{
  "num_hidden_layers": 14,
  "hidden_size": 64,
  "num_attention_heads": 3,
  "num_key_value_heads": 3,
  "head_dim": 32,
  "intermediate_size": 256,
  "vocab_size": 1272,
  "hidden_act": "squared_relu",
  "norm": "rmsnorm",
  "norm_place": "pre",
  "norm_eps": 1e-05,
  "positions": "rope",
  "rope_theta": 1020.0,
  "rope_fraction": 0.5,
  "qk_norm": true,
  "attn_scale": 0.177,
  "bias": "none",
  "tie_word_embeddings": "early",
  "parallel_block": false,
  "extras": ["some layers without attention", "shifted keys", "gated attention", "normalized values", "a norm on each head", "capped logits"],
  "init": "uniform",
  "init_std_qkv": 0.0445,
  "init_std_o": 0.00686,
  "init_std_up": 0.0445,
  "init_std_down": 0.0042,
  "init_out_by_depth": true,
  "optimizer": "ademamix",
  "learning_rate": 0.00115,
  "beta1": 0.9,
  "weight_decay": 0.098,
  "lr_head": 0.0189,
  "max_grad_norm": 1.0,
  "warmup_steps": 467,
  "schedule": "wsd",
  "decay_fraction": 0.305,
  "decay_shape": "linear",
  "final_lr_fraction": 0.0,
  "batch_tokens": [8192, 16384, 32768],
  "max_seq_len": 512,
  "doc_mask": true,
  "train_tokens": 156300000,
  "max_steps": 9064,
  "dataset": "wikipedia_en"
}
Each number is 50 + 10 x the weight over its row's rms, rounded and kept within 0 to 99. Layers, rows and columns count from 0. The size before them is the row's rms in percent of the matrix's.

# layer 7 MLP up, 256x64, rms 0.221, rows 15-40, columns 0-63
097:30 30 50 57 69 43 54 52 40 68 40 49 44 48 47 44 53 42 51 49 54 60 57 63 50 45 48 39 46 75 44 68 51 58 42 54 59 36 60 34 52 48 53 40 45 54 61 50 56 36 58 62 56 72 56 33 38 47 52 39 47 40 35 53
104:43 52 47 58 52 54 39 46 37 47 57 49 46 42 38 49 37 55 61 42 56 47 62 39 38 65 55 47 55 52 58 61 60 37 51 55 28 56 57 47 51 31 68 38 51 44 28 50 47 54 35 56 51 50 48 23 52 37 66 33 51 67 44 44
100:31 49 71 63 54 43 60 67 41 58 49 49 61 50 42 65 35 44 23 60 51 49 64 33 49 60 50 41 45 49 47 63 47 51 66 43 60 58 51 61 52 63 44 52 64 64 61 50 60 52 54 46 58 54 58 39 50 44 52 59 32 62 59 51
100:51 37 52 34 58 49 50 32 46 34 29 62 37 45 30 49 40 44 63 38 48 54 49 43 51 52 48 57 54 45 31 58 53 47 61 35 43 41 47 32 60 46 51 40 50 51 47 38 50 36 56 50 50 65 72 50 41 35 33 54 41 67 43 50
099:39 48 44 43 47 46 53 59 71 56 51 71 46 48 40 55 42 43 48 48 67 67 51 44 50 58 64 59 60 58 47 31 30 41 59 54 38 45 64 38 64 28 63 57 42 62 54 56 57 58 56 60 55 54 45 52 56 70 36 57 43 56 50 62
112:61 53 55 40 52 44 55 52 68 43 30 48 55 55 39 43 38 26 47 43 63 57 61 26 52 49 32 67 40 34 55 58 49 52 64 31 40 32 55 54 59 51 50 69 50 44 55 50 50 48 43 56 60 56 62 47 46 50 56 55 41 63 55 42
119:47 41 44 45 72 53 56 50 58 47 52 40 56 39 32 38 50 45 56 42 61 54 47 46 42 47 45 50 58 53 41 58 56 46 72 32 50 53 61 43 53 46 58 48 57 52 49 55 51 60 64 43 33 69 75 48 67 51 55 23 38 36 59 51
104:44 39 48 54 51 42 60 49 56 39 55 59 47 45 58 53 56 34 56 55 61 51 57 44 34 68 54 57 45 49 60 35 49 42 61 57 55 69 52 43 53 60 68 53 64 43 41 61 66 52 49 51 32 46 73 52 67 48 72 50 46 57 63 28
106:40 47 69 54 57 58 56 55 44 46 65 58 44 51 43 35 45 55 34 61 40 43 63 58 40 56 51 48 51 59 50 59 53 43 67 53 26 36 42 46 42 50 65 56 49 24 58 39 62 44 47 37 49 48 53 47 40 30 75 43 46 52 56 56
107:45 35 57 51 52 51 58 43 50 46 53 27 59 63 40 59 43 37 50 54 54 63 58 28 44 58 35 58 52 47 39 55 54 32 47 51 45 41 59 68 66 45 47 38 41 43 37 43 45 61 29 45 60 51 50 45 58 43 36 45 47 71 60 67
118:50 41 57 42 52 51 57 70 62 48 51 49 46 51 40 27 37 52 37 38 60 54 51 59 36 35 29 56 51 55 56 54 39 59 63 56 43 32 58 58 57 62 72 48 54 51 65 33 51 44 44 34 51 42 69 53 48 57 45 55 52 46 65 42
090:51 40 53 33 50 66 64 62 39 51 44 54 29 49 44 45 35 43 54 49 59 54 49 37 54 53 38 63 60 50 47 34 35 39 71 48 34 52 56 76 49 43 51 49 49 54 54 47 52 63 60 55 49 45 51 59 43 36 47 73 55 57 41 66
105:39 45 52 42 42 62 51 64 55 45 69 49 38 28 58 50 45 54 59 56 45 78 56 47 50 65 62 68 63 52 53 49 32 62 53 49 56 43 62 49 58 61 52 62 48 54 64 57 46 58 49 32 54 58 73 52 51 55 38 55 46 66 49 50
090:53 48 60 63 60 44 60 45 32 43 59 48 47 58 52 52 51 37 31 35 44 51 55 49 35 47 47 46 68 58 48 67 35 53 50 73 48 62 48 28 43 38 50 40 75 55 61 40 53 37 55 55 49 38 55 44 48 44 50 55 33 59 59 54
086:45 53 48 40 54 71 47 55 56 55 60 60 50 58 49 39 35 49 42 63 56 41 62 44 39 53 39 29 39 58 79 43 64 65 33 47 51 56 59 28 48 65 47 49 53 38 50 41 42 55 55 46 43 46 47 37 47 39 42 64 48 46 63 46
107:52 57 39 56 59 44 50 50 50 52 61 59 43 47 52 36 47 29 50 46 57 70 78 53 50 44 58 37 53 49 66 51 36 35 37 46 54 64 58 35 65 34 51 46 37 39 51 40 64 44 60 39 34 54 59 40 54 47 57 54 55 41 64 54
084:52 48 51 37 46 45 51 43 63 58 46 40 43 42 65 56 37 66 45 42 50 80 57 43 49 36 66 60 60 58 75 37 59 38 35 46 54 52 51 35 71 52 41 48 49 48 44 58 39 55 53 50 47 60 51 52 53 64 57 51 46 39 67 59
097:71 47 58 42 51 49 49 41 45 43 38 37 42 45 52 40 37 35 46 64 51 61 51 42 39 59 37 53 54 47 53 56 63 47 38 56 46 53 34 60 51 30 44 49 35 28 47 32 56 69 55 47 54 50 57 36 63 36 32 54 40 62 42 51
101:51 46 57 39 59 57 31 48 40 48 40 65 46 51 46 40 34 49 43 39 46 62 55 54 52 43 44 51 45 45 44 36 54 32 46 59 35 54 42 44 46 33 65 46 35 37 61 33 49 37 50 61 37 46 41 43 45 55 41 37 34 70 35 36
104:31 47 76 39 54 60 54 65 41 49 54 45 48 37 36 57 46 54 55 65 43 62 59 30 42 40 53 42 43 46 47 65 45 54 48 64 47 25 56 50 52 62 55 52 45 57 57 51 37 57 52 45 50 64 75 40 50 56 45 64 53 54 48 60
094:45 33 63 47 45 57 66 46 61 36 41 38 59 61 35 70 30 48 47 55 59 60 46 32 45 31 52 49 48 53 40 47 38 50 40 44 48 49 55 66 46 55 60 26 43 49 32 42 38 53 42 50 50 52 62 40 38 52 53 42 37 48 41 43
107:27 58 48 49 55 44 45 51 62 60 39 46 47 42 39 51 32 30 37 49 48 50 65 46 44 55 39 59 45 58 48 51 39 37 65 38 39 41 60 43 50 52 58 33 51 27 49 36 32 55 65 32 50 61 41 51 52 41 52 43 49 43 59 64
091:40 44 54 39 50 75 42 47 44 44 30 45 51 54 43 55 31 56 57 42 40 55 52 53 45 52 54 64 60 46 28 59 46 61 52 40 47 56 66 56 66 42 42 52 63 60 59 54 51 65 72 53 50 47 57 65 47 48 43 50 29 66 42 60
091:45 55 58 59 53 54 24 44 42 44 66 44 28 64 46 50 35 56 64 56 49 48 47 57 42 37 34 50 59 61 43 43 55 64 58 26 46 66 44 42 54 53 50 51 47 38 62 52 48 64 48 35 42 63 44 41 53 47 57 35 29 53 53 47
106:42 53 72 55 58 36 60 39 39 65 40 52 30 36 38 38 49 52 44 40 46 51 50 48 42 54 47 59 73 59 56 51 42 38 38 55 36 56 65 46 53 38 47 53 48 60 49 54 38 51 45 52 57 69 57 44 48 70 59 41 43 54 73 41
092:43 41 78 41 51 59 68 52 52 49 58 61 37 41 45 56 35 42 55 58 47 45 55 37 46 52 42 59 35 58 47 59 52 59 54 59 47 45 27 62 60 60 61 35 32 54 62 37 55 41 54 49 50 45 53 43 47 73 59 44 42 47 68 45
# layer 7 MLP down (transposed), 256x64, rms 0.224, rows 15-39, columns 0-63
094:36 52 56 68 54 36 40 50 47 35 63 57 53 48 48 53 44 58 21 58 50 57 55 49 38 56 56 48 24 32 57 47 68 44 44 48 45 48 55 58 61 58 51 48 42 65 41 64 19 41 58 49 45 43 47 50 52 61 48 58 57 52 56 50
097:55 61 40 45 58 36 45 37 43 55 46 45 49 34 51 43 38 53 52 46 40 32 49 64 62 45 51 56 50 44 42 61 42 41 27 33 56 42 44 54 48 33 55 46 48 64 58 42 60 23 37 55 29 46 43 59 62 47 43 54 61 51 32 53
104:64 52 53 62 43 59 57 50 51 60 57 48 41 56 56 62 46 64 51 64 57 53 56 39 55 70 60 47 45 46 44 52 43 52 31 42 77 55 54 44 56 29 57 54 47 50 76 44 52 33 45 56 59 41 52 44 56 65 54 42 41 48 40 28
104:61 57 46 65 60 26 48 54 26 36 51 42 49 34 60 42 53 86 52 51 45 44 47 52 51 45 47 44 48 49 51 51 43 60 44 57 51 52 59 42 57 51 58 65 59 76 48 49 62 50 56 46 68 52 51 47 46 51 54 42 49 40 34 39
099:51 51 57 82 42 39 55 52 58 62 59 55 37 47 37 36 36 38 51 67 44 50 32 46 45 55 47 38 65 57 39 56 45 47 32 55 45 51 54 37 47 49 34 47 37 60 48 55 48 58 41 62 61 36 53 48 50 40 47 57 39 38 33 41
119:47 50 63 69 53 30 65 52 45 57 71 52 67 49 57 44 38 53 42 56 45 40 44 61 38 53 47 53 53 43 52 45 47 52 41 66 65 47 66 76 69 37 46 55 57 48 36 59 53 47 48 39 46 49 37 38 57 37 56 38 57 63 51 51
119:50 54 32 63 47 52 51 54 45 67 45 45 60 48 46 59 48 56 50 64 45 62 54 53 66 43 49 35 55 40 58 39 69 52 55 53 48 30 35 32 31 60 54 60 49 32 58 57 50 50 46 49 72 45 51 59 46 31 39 57 42 58 36 37
114:40 55 47 44 52 74 62 47 58 54 37 62 40 43 49 44 62 53 46 72 43 43 40 62 62 45 36 59 50 49 49 40 40 46 44 56 58 64 69 47 50 32 49 64 52 50 56 54 44 46 47 76 46 58 44 50 54 65 54 59 42 37 33 67
115:54 73 47 51 58 44 59 57 58 42 40 47 47 53 53 52 53 66 50 61 61 52 60 57 57 56 23 62 51 54 43 38 54 61 52 63 54 55 45 47 57 46 68 35 55 58 45 50 64 52 62 83 39 49 56 55 43 54 25 45 45 55 54 48
103:42 46 62 51 58 27 54 59 43 36 47 46 54 44 42 71 54 38 56 51 21 54 63 63 55 51 52 38 46 29 57 46 58 42 53 64 37 52 33 44 54 50 46 50 49 48 39 26 53 61 41 61 50 59 46 52 51 52 52 35 62 61 49 57
106:45 38 45 56 58 59 44 47 66 31 53 40 62 50 48 53 31 55 52 59 48 47 44 56 59 47 43 46 48 56 50 56 68 73 54 49 67 35 48 50 42 44 57 54 40 50 62 51 66 41 39 43 48 44 57 55 51 39 42 66 86 39 40 44
078:19 59 71 62 61 43 60 61 51 67 44 45 57 52 37 43 53 66 50 53 41 42 32 51 57 62 53 47 46 52 47 39 51 40 57 54 52 69 49 54 78 39 44 50 50 41 41 32 57 39 64 55 60 44 43 50 53 58 49 49 45 44 46 50
096:41 52 41 55 53 32 63 61 58 53 45 52 45 54 64 71 45 24 66 61 55 61 46 57 48 35 56 47 53 42 44 39 55 45 32 56 51 52 39 42 49 45 36 44 50 54 45 63 48 57 66 25 56 58 57 65 57 32 58 60 56 57 44 57
089:46 45 46 52 52 41 34 64 49 80 28 31 54 43 46 40 48 36 32 52 28 63 48 70 48 46 46 51 53 55 46 49 55 38 39 51 42 52 42 43 45 57 36 50 46 49 52 45 55 55 46 39 73 37 43 50 44 36 60 46 57 45 52 42
090:56 44 29 45 39 48 22 44 56 49 43 47 47 58 69 43 55 43 45 46 41 52 56 68 62 69 47 58 56 49 40 45 35 56 55 56 48 40 28 51 52 61 59 51 38 47 45 51 60 38 41 50 72 34 58 57 53 48 41 52 35 60 54 63
101:52 59 49 44 42 44 40 45 52 55 57 62 57 37 50 58 53 55 62 61 60 64 60 43 44 61 59 70 50 48 54 60 49 53 53 43 43 49 48 57 35 50 42 53 22 37 56 37 37 43 57 59 41 28 45 59 60 60 36 36 75 52 63 42
086:48 38 52 46 46 45 35 43 53 49 63 56 54 68 44 40 44 54 51 52 39 41 32 63 61 49 49 50 44 61 75 46 65 53 41 42 66 43 51 63 63 56 33 51 53 67 47 67 61 45 58 65 55 39 35 52 42 56 64 53 37 35 53 39
092:52 33 49 64 57 44 76 45 51 52 52 56 46 59 40 67 55 45 37 38 34 45 53 61 58 44 42 56 58 43 56 59 47 45 35 69 38 40 44 54 38 55 35 51 40 41 40 40 69 59 54 53 50 50 56 70 63 68 53 56 54 38 43 54
105:43 42 41 63 39 30 49 55 45 47 55 64 49 52 52 61 47 49 62 71 57 48 45 42 46 48 41 44 49 55 59 47 52 49 30 70 54 37 65 55 42 66 47 35 46 35 49 65 59 39 61 35 65 44 50 31 61 66 37 46 49 57 56 43
111:59 43 52 33 56 33 55 51 46 29 46 52 50 60 59 70 55 43 60 48 42 53 41 58 49 55 51 42 46 59 39 39 44 56 75 49 39 44 55 67 63 54 60 64 48 46 44 63 57 40 35 56 73 64 46 61 56 50 68 54 60 45 52 61
097:49 37 59 64 60 45 46 53 49 37 53 65 56 55 54 51 45 52 52 57 34 53 46 60 52 60 70 45 41 53 68 35 46 44 51 61 50 68 32 27 41 47 50 60 51 40 47 39 51 33 64 65 59 53 61 63 45 54 50 50 43 23 47 48
113:46 58 57 46 53 56 49 57 33 41 51 51 60 29 53 24 52 58 43 39 52 39 44 36 63 56 51 55 37 71 48 51 46 48 58 68 57 64 44 55 46 47 47 56 52 49 50 52 42 49 47 51 53 43 29 43 78 57 70 38 60 47 36 53
096:42 27 41 63 53 53 45 47 56 62 70 52 43 51 38 50 34 68 45 60 39 36 46 43 34 39 44 54 52 38 42 46 58 53 38 46 48 49 53 36 39 49 40 63 55 72 50 61 55 50 39 56 38 50 68 52 61 47 56 49 69 60 58 65
091:49 40 40 41 55 52 53 42 54 38 42 37 53 40 33 60 36 60 44 49 50 27 47 52 38 49 56 44 39 59 40 44 52 67 66 50 50 67 62 61 46 48 79 49 44 43 59 66 49 47 45 51 54 47 61 51 44 29 56 63 65 37 46 55
107:56 42 49 54 44 65 53 49 65 57 26 57 65 50 35 48 52 65 41 45 49 52 52 45 51 49 45 49 65 50 38 49 68 52 36 44 68 59 41 37 49 62 50 64 43 62 38 63 67 40 58 38 50 48 41 39 45 19 44 51 52 56 49 44